Weights of a small GPT-style language model, trained from scratch on English Wikipedia: LayerNorm before each block, rotary positions.
Each number is 128 + 24 x the weight over its row's rms, rounded and kept within 0 to 255. Layers, rows and columns count from 0. Numbers have three digits each. The size before them is the row's rms in percent of the matrix's.

# layer 10 attention value, 256x256, rms 0.146, rows 122-127, columns 128-255
098:136116175132115110142082100168121123093138119128105154113133132108143107130101098112185087156138152142173123129134116145154174143087095106182092100157116126109114164123121130108099094101087121123146103125087124121125129125148114140168101147121152083146051139139113136143153098151097125167105131128113137108204148121156120096122102133150179121140140123136105141135100125202120107117125
092:134151139105096133145102120149108148091159122122122112136132121160148162088122095094123133149125122107124139121129056114096176088160095142119126111104129109159093166131154156081099146133141085125120135104142163107156148131096150096118176136160157114101119095118097096140130155135146089152142097112115111131112159138115122141136109134142164150123133178140151106118103135135099117134150
096:128140105113127152119119175114105190134148141136122127143151077160127117128143132164113121139100134141148111093103143074125126137112092110127132138115107116153122132098076150110124124098090115126111131098145134126101162153146180152141128158141096090135142134176159116137117119124153145124100167088128118138131136111146134147126142083052127159119147129137124097123127139146111135108166
092:116134145148148146141140101132156059111122154125128155129154118117077100164112157106130115138125128110146114110090134164112119151114093138157081170109134118118117124159135156130145127114145138122106170135121149106128110153155123139139094164112125134151143145135112150114103082152087143132116107147094133152159143141110170105124167114153109136120092100131120160106141143132162130117111
101:126092143134150121126120155168108103112111138116115193101080160123150108150116117113116138123121152140160130129121130109122120157136118140138138120095135142141106173108097112114149091114071111126122095141171115121187122119108127097152116128141121110129124116112149153120133122154100069127073099150140151150161142102117135109131149114101160122143139109117181145141111133116090075116130
095:134116145131115070119142111113134138087185127127130114121140152163121129149108140137100126125141106120128097106187103113129115097173123146127108160131153100150090105152121176139111113160105141134108100116139115130177171152138103089145076127120139115138155157098130104147135110148123114085148144124113098164179143140123173118138133159154148148097138138137140160107076132152114108093156
# layer 10 attention output (transposed), 256x256, rms 0.115, rows 122-127, columns 128-255
097:121143101104152149141142157098151165143104067127108100139108119125103118142101108174126140106130091121092131142153155093087093152157126144113117101085102123097158112149128166123157143155158127139120130121162107158130146160134127148114132134115166152133156113133139124097075145093127103133081168110130130129112077085151114152141152112089096123156148087107124166078148103113132157161149
097:151121111147102141156164131099111133151137104126132152157114191102118168125109134151135179072127109119146160129108135107121094167118094129118125144159119130097125107106137117130134136149161112098116122128146119123085143151158120167140077113104107115135125140159152138097102107118084125111124149090126154130144099147140173087149120125124117129124160128109143127097127088093170157126107
101:135126122132101128137108144111105109133090102145097156102070121142104139147155104137114145139171144091119108146108119173133132126123131129103123114161144134100146110171155137139157111132159140121124123140111118128173123119098125112151120156111172123116154075110107126145104142163103189148161109158112108106117096133106116112148111159136154130147117137116131148180121154105114113119101
089:117130152116089087126084142137152138093123096182123131090095134111120151108124137123135111161134092185100104118175141126144127134119172126087142139096119155140146143147150146139103155131117151104147133117130074124110126139112138147109153101127102167097151126089150165146151120124159113119126135110138144109114097103121086122095092120126127103126121087134133140150170112136100130130161
100:160120136123132146140113137116138138175140143121126092154141096146157138122134132105118144128126109127085142114114158154128131094113152126158127156139123122094155099167085149148139154147152111125125148124094088115080111109136114179119073127093119133139136121134106133190122133140136131139207085119113112126155117119123157125088140141062156102161110138127124116090166135109118152144160
093:090137086125160168137144155172100097159126109175140157120127092072134115060111099110124136117120121177133126128086187089169081124125125141114142121078142124122109154142143120116147136130157136155158092124139128130093131097131137168126130146121120127125120093134145137092155149089130126111095152134138158103079110130114122139145137095109090100134108144118154121113112106160144133128131
# layer 10 attention query, 256x256, rms 0.101, rows 128-176, columns 128-255
070:094127116122125166145109090120128088120136123106121118127127149108109123113087167112137129113143132144136075170139143137178118109116138121114114112118156151117112129105079141108110134123116135105141125117169165149119147115151162163094106125081136188165131115110155129119149077137153129131110171140149100141150176112132141065117160104116149129112152114137100154144147124158165145125158
085:110147143138148090134133156118114146102122118151111135113136113127138157099140155138096148064104131132145110155150092155157133122138087116119121171118144147130108149154060121073121119117146070119087155110131116122135122145118129116106123135107135113147124147150116111146115155171149117141136169175126095116109203130126150139110109162126173093093163148078105134150092152116152180117092
094:100111130097134143123150102127102158137122093120109119119123103107140135112123163137132128121152111092119116108102115137145175158152092162134174156107108175112095187189102149116142124116143108156093115140124112198125147135161126137086134140120113163123148119106141160155132117134139138145148166149125139114111145124096136158100178132122174087121138124121143153124082143101155116117085
095:143115131111166122152152163102039141164101091104092119160091137135129125145147105129118127098122131108116115112086130154150132071159128167111127186136119108127133146155097163102088129143122105112085139127176162124112112121143133097126129092119138124137146138143143162144121100122111123145180118141136116123080121076127112164139083151191144111107106123118128132172093104136124128119104
093:151125139134144144150147117123142100110161154143123096126154141134131087149161155116133102162107186123127139127132127135152135164152170154092132075106086108124146106196137173157150136125130103102146119125120115117143110080120089146154090151167172120155145135109128146149147094100128143133106083109104130124077165133109094057176136118071112181143099121109145107083163158144127120117126
087:139173098103176150131148110149116120140107169098148167066114095125144138153106141103095164157133170087090173151107064132108174149096160103128117114113107105126122117139090115153148092110135114140125095118113113146133131137131161122151108106094129117163141137128151116090117119117130137134092133184090151148145148132075140110128089128063134147126121158137119124123128087167129165118143
089:152116147168098118113159150118148102079127183172136123161125117085082121110152084117107130105090130129132117147140130097128149110088140117128122120156156158142121105098155124123107163108106076137124152111164159155112135112152157137141109180148108150075121140114126115125141096138083141113108114146093157142091156155128157170122106122122117140138149085099104151153101136132082096117131
091:138149123113122118120095130127179115134132136143126140073154135108145127146167104131109098119113090135113134137141155147162121115135124125101103130155139100109143143142125117106156117179136108128144097126185118072131164131134136142128166186087153119097110117112153096150201121130129113071140117091140184133126141153129160159140157118095084108163111132135136123128129159137120174096115
095:132140126102121133089141127152097140147096100124157158145100149144122129165162096150078125136139130157080127129112103105107122121121112114157140151090079119139148144152107086129116105107119156107115180107111116160164148117130166094109127114103161179173167157143127102106113144149134110182132144123095112070109117106147101183092096148157149110138137102134117141113100109150117166132149
090:108094098117145120099145122139087125131113139118098134125144131128126087105079118109086109131081124111151104102140103117144130119163128137094095137112133100089145156115121148170142151122098109121153138110136118160140084125117159144136145141148109163122121132126150106105108114109122116137082155159134141109167113169099132125133142111173100081141146119138094144104134119143125129153117
089:134132137118168120083115095187121154092108138099116163077110168148149097090151104130110153129113144124135163166130116115111125093130116141108109129163113063154174118141139158090120111149154137075127154178138113139103074138137124130161092128118092136125117122157139123084135139155162124180114129132106147148143078145076116109121125122146103133111092143159146140076129112135123147169183
093:105181138128132130110133102099119149072163116127121083128109103086113113120087137125183157128098120122111173111143141145140133158097150117129123132111152150131106121116125090095114120133152107128149188114117142130112142105091172151142119143115112133136121089127160124154112108088113116123105088154131135143141149134135108130134104122090191114125105144088109153132118127168107109124123
089:114122147128127134086138143121105127129151080061098137109102114168072124113124125142129128135149174118102125145123144135099130088099152115140132087086148151068117139163112144144122131104140092126111118139145159157167104128170144094099108077107155136165142121145131156112118151185103121132138174123116128113131118107116119146133157124132141114123062144134136143153129127118141148138118
089:123186104156162097114111133078123104150112121149104138160146144127066150160122102160114160105137135140149150129096097156127170121132120125142148121100141125152092085103145148113164181141138124145129145081096123130118125152146122115140103140070097117110122159108117106094093168138117165137133112169182170167147100141137132122105125132145170088134099125131137153136153148141119117135141
087:137141073117083113110112139106084134142121129191163123125155144133090101186114103143174107104154142125131138150156120168147105101104163084164115145105147139115131091097129121145132161122150121124150175095115125084122132133124087147148141129129106117097151130155097117147146131101112135167135115133161146128135121116094145138128121094136175150142140111142158105139117140150113133071122
094:130164160159108086135122128144146122124155149177139101117139165074149150141107184152125096124067130156166105152165122140108080111065074094135112166125125142148090125108129196079113111106131096124149105094176161105136127094120152139156105115129132104098103136157156110171133102087130163137152135116125153136126127150111110134116100162124131164108112121113144116139128148127148108129126
096:112090140105145103126169112091125100098134124131108145127140125094167096111166128134140122116128128136138149079157149123092128127141144105122133083115092124170163132134149163138124148120076140123149092087133086109115146112130117134095093170104125113123154147164146131126106109090116133148123113152141124145153145157137101120125112075098111102176102135128108109156144142162131139120124
075:180142161125119134124106118088151155123163085131112096116130153081144091099095128130112122104116110139136115115147118143134123116099137159123129123148130135153127179144110165107101090100182122133106125126167161040124127087112156170101117130135149148142135137136128136119109157133137105096108115166163129146149105168119181110102130144115144159117125128088111110145154116123165156154125
093:097116120124127107117128143183163124083128122113116114149152114081138133130107148126123160153143125146141102148111145152155149095122103117107119146131092164105105120118139153109133144141119140095092126092148119105132129133153107122131103119101147117122116119107140085116124100141125108129130157096079095104116147077119113146116131125163173122105110066134118085162104092145117127121125
089:132159140150131120112198112133146099111116127135132076116156100164156154106099138132126119115135119119140118148166146135131144125135123153145155129164107144134092093125123123141132118123083098147132111105123142116149151165159136153177160128136083119106127068109125133164164142129097117071161156103125161118082130128109114199093145143094088106115139158119117116110108150122183114110096
094:090103120130176121167143161138147129118111135101154099151146126158149095128121098129107120127115131152116059108112085165153129137149117082101123097136166146067132143159124118142150116141136141091135131135134168123154136156119149145122152147168089110131140097108099129123093130132148160123119117171165158123115106109101114112103091132156126134116086095154128168162190100158109141167116
101:177148142110097111114171141128106129141124153131155119156110127101110123153105120097134115083074132133146136095181158103113129103179163145129083144126069152130162103133172094138108117135123147122089126163152131133129143109121133165136087080138125114105139104155171133073156119087126117123134115100132126145160086158122140151113115137157162129114123098137167090103139122124118133147100
094:110124133118121135148151135158144137175127127126166115146168127125108129103112090124136150126141139189174131086137161136078099132103130128177097126125111153119131163148108155137088128158136118128140140103128128116132131163123110137123114112101113146107123135119144138131095119090130144064081123125165122150109128087157165101163161122128127131122138138126145166096111113091147130144114
097:132144112110157153128132171129101131145162157119124145165119199104174123170149129134066140111134109098097143185141110167090163162164144124100131113136140140136144105115168150152166130143114138158126074124120117118158109110143144113177086120129131111131117148092100167106121150104150165141090094072109144096105091118144110137145088159141159141104126133122134120079104146112142111121073
095:175128109133150113094130119148140150144090110111101120114084144149148134121120144099096112127156080105167095121121101180129154099156164160113132147144121119127158109120111086142133093141138112145117121130140149138130134121142135135112113126126145137110107118193100131144109155132121151157124129179147078108138130112114138100124110127167118093124118164146097129120108085096100175109116
098:130120108144122110141102127092132131124117133178127095128164160085130142141108144120153127151139117164165137157127143142090113119135139122138118141160183130108119141112172157176098096102117094104141133164166124169119116128109098105109176123147150078118139114173104118132143129128096105109127113137128113132147115140129135100149124099084124128097114123137143129182102148115139136099121
097:134148163110121139152161148121127191149131083172080152126122165090141161136103119142096082099153112093152109154111130128129104133140123168144138135105140150121140128134113135098125114129106128128102163122098136120170156134173136145153172143145105137195119125113166122152161089108121113132124119137134096158157108114125085159116104115137171146124138079142150102124091086142156146143096
095:103186171165137133119126121122111123090117166151111128130134093122146112178103149147135123128141175125084134142130155104102134091150105114141126103083144120139142167150126103165149118107183111100136116129085162119118149135113132150145155122175150156140153111146148155128137132150145088114117121136132148100111117129121117127132158172160073130093154135131097119088127157140131112123179
091:128134131123120154179154158121046090107120123149136164120099126127122107158122127104073191176133139173103103118156121134100103143122140113084135117089096084085147146115136118156102112086168140142122155108114104141098090148106132112167150083127117150145157155136118142129151124106134109109145133179093130133116128125114102154129139122119131155100113104133100134117126125145080148172132
096:114101117118146134120143157107155151100111087100136129155151105124118132122132158134148089140110118117100175158122172123161106153133128133087103151105169142128143166159113143123128083159119075139124086131128123168118099140107119170097166102097100122110125134113120101163123151125114170106142137131131121187167134149156107142100144128114115100133122147162145105092148131135118150120123
093:133150143172127091148123104103156137129138125147099156110149099131116148151137137102103115128107119123109070122065158144122131112149120117114118112093136160134133130127161163111094111083136100116148149110152158144099126171140142119149121121128122149110093157138138172163134090141105137117131124116104118153129136161158120107174093135170150122126139180144101131099093151120099146123111
096:102194126147150118138159139147122139130119135075110111128151140181126153183123120115142126163128158158128162105094107118151136124138120084092120163151104169128149157120181140131137128117133126099121104135114137084132113122118136131151094054141143143144148123156138107129132126135126136134133169129131131107152112102135054174147096137128114166151103107137144108104127092157148131092140
115:117107096122111172132114113132155088141142156121132131144100178131150109168123109152119123153136147106106128108166144125103135131138153143129102104157150104136132116096208123162107123145109185139142104112130154146117105103099115162155088102179110083128133146118112149129133117066135151121095106110140133161192084180150126136158150122109111190129073128168118114105177109121118111136114
075:073138105126156158131096083135114129124126152097178142121163159152172096135121109129108124101137125110178109144147139146136147173120120144129108123120112129092105105088088144111103115070145141087130127171144137179114104153142102161109116156098129125114139130108170147101124150100168183152122126132185090116156157146091160108119140129163133113114143128147137096165123108149123119157125
085:103098144133138131170087082106126122141087113140105132112118130151094094155160145090152137129128129089088129131157119159101127107124150168152088095111123109139168103133122164109130157131133129112168106158144142137126108113157147109138134111152104147150145129091115157151134115109181134099083144137111129131145133143140140112125163109158165118109154103111105133143177121186097119127149
083:133168114164160124125109133086149115130124141119151134125126104128136119129172143115145122114094133119146110176133092133133085146077136152154105108134174117118120151078104138104154160119144126117157131105171134157146111139084111135130134140070132139127130136139105168098148149149161155140134130103106136155122140123126080083115133165110136094127157140125155112170094102135102163042110
091:166093153124133124123156105166110095135118074115108121122117092129137117128142098145140139119092130111115170102130159115116112116086123105117139115125136126083149183135101097139125117131120102111118170118185149098093149089158126089135115137114111146146103143118128155100134183149092159159111135157146122124124145080084106156155138122163132118122102107112091114094105137117130135156108
084:128155133152119116150117106129146088080114100105162130117146173160148150084100144118164111106121146139142123169066149141128133125160171139142117087088130064118128155133144134155133139138138157143162141155078135159114065161095082140077085144098097114131113114120153143143142147115149128114097112094120111161158150128123143103130129158121121135104127121089125099114158122126155110113114
091:106195105127120114135137114140105137182119116132121099155146107116100148131098165079084135117145103145121121151125088129102133075129128127116105126111137088171130127171086116079102129140105150079125105116113121138129136109124172140113134129079117110148096153126144146117132145129132103159112104134163138114116130118112089164121108146129144131121111075160142130111117135155151142138124
092:172165195163148137105148123119145169137162144086120146148124086135133135089126127160123126124132109125137109133115150128167140097131133128118148160113132144085133140149078099100130110139121119091111138131141128113162153129116120126135170091136141134141105150103167149155110093155105153155156093145183123103130094082124177191126111133116151120115144130172142096130117136117124146089155
089:075129136125110146115116082130177132171125145179148161146153164147137116166162133088157170141152121153085154131125135110088147159096137120118105110092083093149103127123118132114143163143109146053171122151121145159134131157115136134140127113104119158146124157119140073135112162103144198143131143163084125146138116098127112120113102087117136131100115139155107120145130067145125127160137
091:131141127162130147113118152095158095103135090157124088129116082148119112132126131174131105142107160083098120098141135133164149162166101120109131132146102125136109093122101089112131175139113145113135121089161129107113167066118162097114140150150157107159153111122123158162106078130126097150144119091121138133134116111077103082133130140082127157143133090148118135097137181110139138146106
091:146176090093105162143115129147151114115145126138166121106113158149114096094116120125135124097171122142157132135123139176097102146135134131170107082148114090144100108129129120113123163144069131139149043090158117154117093153117166157170126111139153153162142165119148130146133095114146137150116110101132142107138139086116154077115131152104103121107170097188117153110136114141093123108137
098:125149133134136129125135145120107147083141133070105102077144153127126111109124136103083165120134144120155101111123115135135158110108105127168169169123143142116163095137109145117171152150158139095130118140160113102109111143137133121118116156099096173124120132146118096119116103113129139144108124110104126113126130155070116153118102170134124144123162138092113111136127096139099132167163
084:149160093104112130129123144151117145137118129129098185111108167126126085118087147143126144138130139140111172140148074140120123108161135106124146133145144152108139117131191163119129164120135138136135116166138111155116102157086173121094080077111177143160105176140124085123172095108138128100096154125139156118127127131154086099119136134124162099123136062132087129119111139136090134163101
093:145099141124117138153168119134171152140148113111106130144050066105123142097149146133095136143102120119121119133157149130120169132124125094105124114130143175103110100115134133097131168117125087140110118148141121122109200150149088098147145156124153144056144120147150078146118094166124156137152097121130137105124149130146143125100138113133129095076087140128148127166128139131135134153097
093:136119156126115100152176136131107113088126162164126142126138125122138115151156160140124120160112167130135122146126153140063165137136140091087112128124134114152121113101135132102156124128096121105127137111125096123086126120095137151132101125130071184147085135126161124123136124125138175092128095093107138110137117104147130117183111129150081163161093118109146096106141128174149139138092
093:124145131124146181152125135171083130139075139112130130086121147145135111094123135127114165115166098142123141158107126155121131145095131122098131120071100125138152159101098151177127124154142104113151133175139109171130107137137089094131121108102140194117130127131111105134113142123136122129096176129156147132107123173132116120134155095187126113146066142115127124116101101104093187140148
099:110135158140110147077094080127137132132150074166137180096161067147129119104132137105138126139115135108124181135086143134146097091134079125084131072075183131138111158177113113135134110152153138101203135137148159135160110143126142116097130127099153132131180133136128197130160144127160129119153134103119091129115149109118130107098128122148129164151146095160123138131178119144123094134099
# layer 10 attention key, 256x256, rms 0.101, rows 128-175, columns 128-255
084:160144121146144150137104138135141137140075098117120132157155116098114158101145101162091118081119138120158117115140111148153143135122131125132143170162101176129128142154078121108109093034129129110103158145135111091154149107165163126101158143118114160160122083102159114150099135170158124143148172159129131143079125081130158125103118156169114116124120134088137121181089132132126142099156
077:164148146118147145135161116150132135160106101120140147124113150175126103145133100113122101163180126130120131099125094128095135138120119118124130113113140143147087133131110150155146079182128120140143095140086177148096133106111144129155166113104130185125145107119097143122127103159146124121106131140128153123120076127133174100162142118136104116102114086145136134135149146126132123115163
085:114128120124155121128128144146096124120149134123127154111113161190153141121165125125098111123132123116100145100153157142123140117114125164096113128140131126161096108140120137159181116124136118098097172099122129113106095121114146106123123115087185107096080124172177126123135157163114163106169081131152101119116140143091130121126072137140093156154118080126168114059134107101154144127144
082:133096125114146128155134157116161102121148150122140162131101114156155126150123138174146121117126105136123148150141115132102149176157120097136134129167135107118111159099122154179173095155124119150128129145087117190125110123134128177154149096095147153125152153111121116142159173123154127155142114129110123090122151146160134143143162124081130111158081172119104049120155176090116135156087
084:088097169166101139126125094129108165164104100120141140129147119131105133117118107112153142128128126125151080090145115097143142097145110097148146146119125110085120107086102094143105113139152155114115070105133127133183137167138143104111123177123131141128103174130066089178116170105164106155110177151153141142127114155144130145110140182137121164098105127113129137175131127157141135104110
089:128085156109143151155127098172094121169145137134138073155121115086131108145148117111117076130178140119112090154124151091179152137105101096126137158121082171083139123124129127111119108152130136134106118154130140138128149127158148088135125124121089122150152154110158123104117124137135119150158155136112110106104143099179102127139156131107144101145106088105097082176110105102174155090103
093:120126108147120122099107133092135109183123130117111108134135135115097095147083116122119142131149132135130145127114103105132152172162112108164097146131145155136118141141129150124119126117166096146110111142092146135151127115115097114132135120122105119134144127127114135133084111074171108117186122129168131154138110133113107117123164088128128105094138129116110093121138096137130155106160
095:143111140180088089091124120163196142116141106130134123141156160050076132129140149079160144112150176097170118126127140113127086124145117142100154165121146095132141123133108120135104148134087145161133126080064123118120109147177130123140112107137145149143122090154123120144152118128098102125188133135107122156145161116111130173149117150127116164149146105106126115130163126148125126121115
094:171120156159094118141119126109159121141119176156080110117138106113125151104092179164124182153084156095098150109157133092145165178107135169102147152140146125090110111131134090162086130132152099131095099113138129074090139122113117105119149094127122139117110072138111106096139113115128100115107139137184167117158110136149150151147118116122101135134091213120181123111181120108128103126139
096:182157145136092134189136156111135151135135145155145161190099125159137135152126135126121117094101160125145125153134125101140130089099117121109109113156121112121097145127156143127106127115099155138118157117142123126165104085139149146164133109120096143134125089126157154135148166148147114153110067106073148085099113124141148140100100169142157137141113161118106121097098095119144113121127
100:137096147157141117101122141159067142131152133129152098106104135114096090134144111124086129136108146091099070128114127141133111137135129123138101160131133121115118110176107085137112127119106114130129081119180145142145146150158119109131131112118153122124119149118096109125093079133140114144117182163141114095129143096140084113173161148151140114109141125114104178160127143133149127118108
094:103107124131146154137095136134120134180111126132110171147116129122115166122132160112113102135133105140148126140112124138073158100137123102128133127108127105116147109101176107110119154114166154132102139132139110139173152135152096104139101121090130136082172153133109103068167143120125196102156159128107117148102102144133132175154126125139182147127115101123120133091157181089100075145121
089:135131132073138167105154143179143131181135152171122140122165095121126111121097104132133139141146128153155130147142108155104115166158128186127100166108114138160114120163119111139120178102137131128143130088131193086168136137134120143116170137149155143126180104107094112080116126066134133114156119128122152151106140173128157124086078123114137123096139104107113108119136116105092104166124
099:146116173112164104163178124142143107121126144092132110105128132129173149127133140119124143136120154112081117119140100150108059147106116140127083127136128143108088100111168120175141125120131104121117117133170114097126100110107131151122134097138137127114131125092167104131118103140143189161130096092124145138138149112098111157188125115149110163161127096109127127144159108109131172159125
098:132135100129172127146119110175112122118136109143119091127118147157155142094113123080155129132141117091087107126101153095107128111149128115106147143173112093107125141129086143110153141142107101123063157143164158150124103110141130134163150133122109104091103138120182096133154133084115123095168129141129124127107136134091094145131160112120117114111139154120122163129087124163125140170153
101:123152125155126143080164162098114123104134121176130133097116108115118088119139083147152127164161123142098141095106117120098164166150114125131107109137143114078137144118144153128112118120149114074156131114135151132133115154112137118105139120125121127134134145132153132085137129111110157129153113139144114087158133134118149126121140153157118123181162143136156170102133126092084134160109
095:084130159159113117107111095173173147129126130090111119139142086129125107128131234160138104108119103145097147171112151155118076110144156117109117085166101134139093103131126155115161126114178132148130127132123138142119142139115153116181123138115136108147118122109119126156129123153117141137143081139116142110115114153147152139104110111146144136102133088109121131158138089147131130134096
106:131126137113122183128151124117100128117131124108123142178107110151130171099111118122143097134115080137145183134149153142106161085157090108101094133116125127114120146100109189150194114160124132126102166116071084157132114079104098129186121086140169152138123138154151101116132118149081141133165100140128134132099129106132138134137086129137122128141111090129145160130116176160149100145151
094:117149138154145139105101091126105119068108112110098162093120123111093135123133126160114144131108115114135106167134118120105115149131166173165142117123150095087121144168125118113145109125121127162164104140127118135127158164115146121119115181152117114150146127116138146129137127157109133090168141117192145105167124142130116116167125128111122116111118135146105105121145143148102154134119
097:089145134127067149101095118159082141099165135131098130123101129152105154150146133085125144123129113136122125125127145109107138106136146147124108117102124053121139116126125144083096141124118146173099153137135123158146115111140114098112157132156156131139107133149148148150113090109173099107099132118126147146164143123117159147102135137095139154145153156157102148130171111132106127123150
098:186141143129125141100146099179110090129141143139128145142139128107156126151133134144139125130103162109101117136134121155131132096099142151121155120143096144145153112087148141119175098113146135176159132130115114163138054120117106102100129160076142095144118138115145175136126132170089120105097103115141141142103147183095168129101146112126061077125135140110136103113123132118159122128134
097:135147098095129142113138120153086146113100101124124090163108119139150147156113106127114100129165142089158145104153115153141142103073132126110081127095123148114096122160108142077140133114120099101098137108115134080150114150121129150145117124091163112175184086142107097125120138146132124125168123171151126156095117092116125125122104135157091132097161121132153168142105169140131123121164
093:130154123125111143123110151111100093095098152092138123097066098126062143140150117140119127113152157099103174142134111106200118100144130129091095144156160107130132148139152117121116107077136154158140159156140134159111089173117135091134174149113146191093123115146149125099121114130105173166118156138097131153117150111107123137105146072172135153149134114117109126113176122123148131143083
090:122113143135095121142139092129114128138155168110132121095174138158133126161089168114128117150140100148128128017140090107099144088117093169131094130153147099118080103094095178149154166116152152099147149113113114104114140136149136100171124136118103129159128073122144130142138138158130133094132159155130097154107143129131138095173129137132149125151131111193123144124097078106127160132104
099:119164121141154146107170084158159127103145147094143133140105128137114080123130130128148133146083143105115126083092138115127152098073132108157106125079095114126161177171141142109133142099099114118160078105141112098114145150112117117124111159146082134146155162157162122181121138132132118144126117138135125151104101091136110127140116115075162145118138112169142146115145106159147117095113
094:146121137095122146168105126118112139086131159124134163094137122068145145129111116077135185177088126120141143095116117094130134113138132157084157123107160092119128167155121147124147098135147135113098124086119131102134109149113165136145126144096113136154153126090164096088106137145132152131136175143107148094135162131111113142116127127137185133121109107138145100107083110122102130117126
094:112116122146123136121136128150110096116158132133104140119137150133137114119117146142181131133083117152116141158131141127100142101078114116068111141138132089087189151152141088158084120133106178165127126108158139134117153098100139150138097123154099125141132077199191118123159085135147102141086150091175128139111099125120158099108103161137106126104138160116092125146122133106101117120142
097:125143143133100102155134167134146114143140134102110166165119168109125129144109100107151121161161131151155075078099111153153102097143118140135149147127154103150160094129135104126156156146122108109150145102135054134136120143158162147123094111154086111110153159110105124096151100124108193133117114120144116120131150122081146139144088156083160120134097134129145132115116132129114126147110
098:114142105131101140112127059157108138132127164155131113131111132115115076154130105063140145122154132091113091144121111134133116135109128152168126151118129119125137124136142115151102137155087148183166150115116061107118094152148164111174111131152116133135120135136133113127117167125100109148085114112101139105123126129115083162118083160131142115157159113146093149125109115104135122143110
092:118140146137153136115119147160118113121139133128188105110152120097101081144140107157118166143106144144117061116069126109135148145131110127150135129158142118133056123078141115140095123143127117132106135132165123130130143131152153128129128150158137128172119182153128107110148177122099137124133180118125168100140115126119142149119156100107137113116150109140081103151114101131105089132142
098:125157085105124078091143147135128124134099152093140138096123137133150161164136135129183080143127109138136162147177100095108109106068102144131171112137129139075098149097097139125103127108117145116125133125152093116164114099142131142156126106135127126144158074143133076083143177154127137140133108128154129107131130114160121167105123117106105140161137135075130117107148142100100119147134
102:158085154138165130109164125120125150104144137125115125084121066117122106127146118128141122122098159096127116152153052146124164101077128096122159133130144162130180120092145096057089112142114152149120112086126088149140110119104072156125164168095097166120132139142126140124145144140153158115130110168132127088177112163148137149109136119114132136119151143124162108134176115126141149167094
087:115126135148093145057085076127102130124153142130121132119107146093106094104134165097134148129103159132098133115080139138186118140148134149175089131091138085160134092129145129133105188136123129154148138113164109157131117177120116096112128127132149163120075143127086114126154117112106139161085130155173116132137130125078141112133112109150126131161140129165146145095139120123110107134151
081:144122167140134102183184142133135173136124092123177103129139083097132107147152113108119118152150102119093127145142122108142107091125110111133151124107079146052136161128093120119138103136118107078096147160127131116148155072146125121116128114131119132151163120130123123126123114130133126149145161117094164116105129140162114141121155140131157123095148156116107138180100136168153191089139
072:147112176141146135137126109140138149176084089155105145164135124053092130131126111137135118118162096105156131117145125106156142132073098096118164170102115156104078136158130150161119062136103112150101107084118160146138155154098127180103130144128146168125137124114150151111101144143154132117147117163125121122121109127130140135160151127137127144099121126130132133127113126093156123074081
099:121091125126148128145163151137127125102106132124117144138150168141169188137160136153097127112121134134123112076104104125140123096114133105133215093137143108118127152146096161159100116112124130105116109109106146114117161124122120061122130137134138135140108108084128118132102175184154084124161124150105128113108158114116127186131136133106114138156156146084156121148125128150123137133156
090:133113162146130145119125136111130096140109131118080112175152143162092139122143133127147108141111167120149140111117096145116134130118129158126107109087120119174116081152136144108110141141128162126135115089131184111126138115115099146165123118146154155098139111134110097092115108110138096114144109171104153168131131138175158079128126116115116180075100085145122125150169099144125081117152
090:109112119116103156105121110120131117153141128133121139098135110091115101158122118121117142148160142111110128113137150114118121098141151124154176118106137137123113108180115083111130108121098144180142121091139090108099167142168142076119125145143076106116144131122128127152144163169125120136092178099079171137094105135126114121128131112135143147181146124138103135103111099140143124150131
097:129111149077141130105148125087123149122091161159143158151105145158178123119133129171174124127073142127144152134154145176153124154126118152105120111121170139132085108111117135109120179135144089162144134094133149123097127157114121151191139161101150105102138150143122104125141124108084139143074111102104107120131127116155105139108140131115107157116143143131132137150114127151128145129110
097:145117150129109120168100105132168114146170099136128114104134144133111100133122114111139146169123147116141163153161159157112124157118131105121132115143096121162145174142140112131159110160158141154127135094083077147136179115102129145170104136139128111144130145117113093129101112073135116113114134111130125127116146139133165128129201131136125128091107143100131156140132109115149107159113
101:125129123137126117112117104158170081089125113126136132177154136083132095111159116102114126151129153130114124144104079139085166126133135143203109129073169138148173147107149121134095158101091114146133145077147131101124165139136111137160128146152138142123158131185148121071108083155143135118092097158135150136129149137135104109076110135155095151129147101146136162109154122134161159094101
108:112114140137137143120150122131134199158135140175108181140134131144138176082152116109107127132148127126184151128117136153143101114083176144105086123126112120165136151144123148116159152117139147115128137137095111136118117091117082098170138099136112162151136167099150120164131112116144153140173099144117132138113136093167178128128101121170057114114100142087107123160130069163133129150112
098:099168162147135109122146105108125135141126115166126106151110147100115124129096096107104112090119155099118160138136101120101114159083142143111093140158098105114122154130119095129129120096115137131136156134097082102154178137076121094075160135170134158137170121099127126108095117133139105092143127096111123096134124126148095102133200139161114145118172137119110132172147099142144115158137
096:139124163155171158103101123133121156161140115118157127172141126099142137123099123114121085131131125169114107140137087146125131100113116108094104140146109074120104149084126108175084106158125181159129142131114094108094159101152110114151161105151118129118169083142126170153108125125135097124120133100114123169146124122162134153109133094133143134132119123145093103132117130143146127117103
102:109086108096138136126100102155116134145173107135186092074164112133084102094149090122088119139175095149113146125122144095112107137111125090119134134156113128133161125144094184144135130160150153168148123131120077129151119116150162118109121133133105147136106113091090114110107126133101089117095154119150093158147152167097147144123150085157142140130107149147151136158110130131096116125140
097:146151134145161148136149112137111127139146144122127128123135152108152109103126110085132116155164105158128125135137122115107140151087111120124163154143083135133117175097108138142160144133144105119056149104150127155148114162066154158132093136106148084137090130145108172110104094125111123119099099132184132125120120126103125121145152138150113125166118089104170109130109099177141133154130
094:094128107142147137040111128148111119123122148123137166120112150144178112140132111128100110169153138184142109095119125179165146129129127120098173146143117135155103162152125117175176107101131153137145147152100129147158112125107136113171151107099159112122106161114123135095137171138094128138127148149153157145145134162152139095117084125136161092135137107146172128156102126101132138132092
092:149118117152116125116107107149169111163153119135139128131060125092103114131147134140175127172115168091113126115146138118135140072118148146137091088122150161136102126107142137115126139119132156087155130125106153131144151129140142095104122142150161167167106149110119116121126174123157114099183129143093169125128106112128118134096115149125147114114138086148118115094160080192156098134083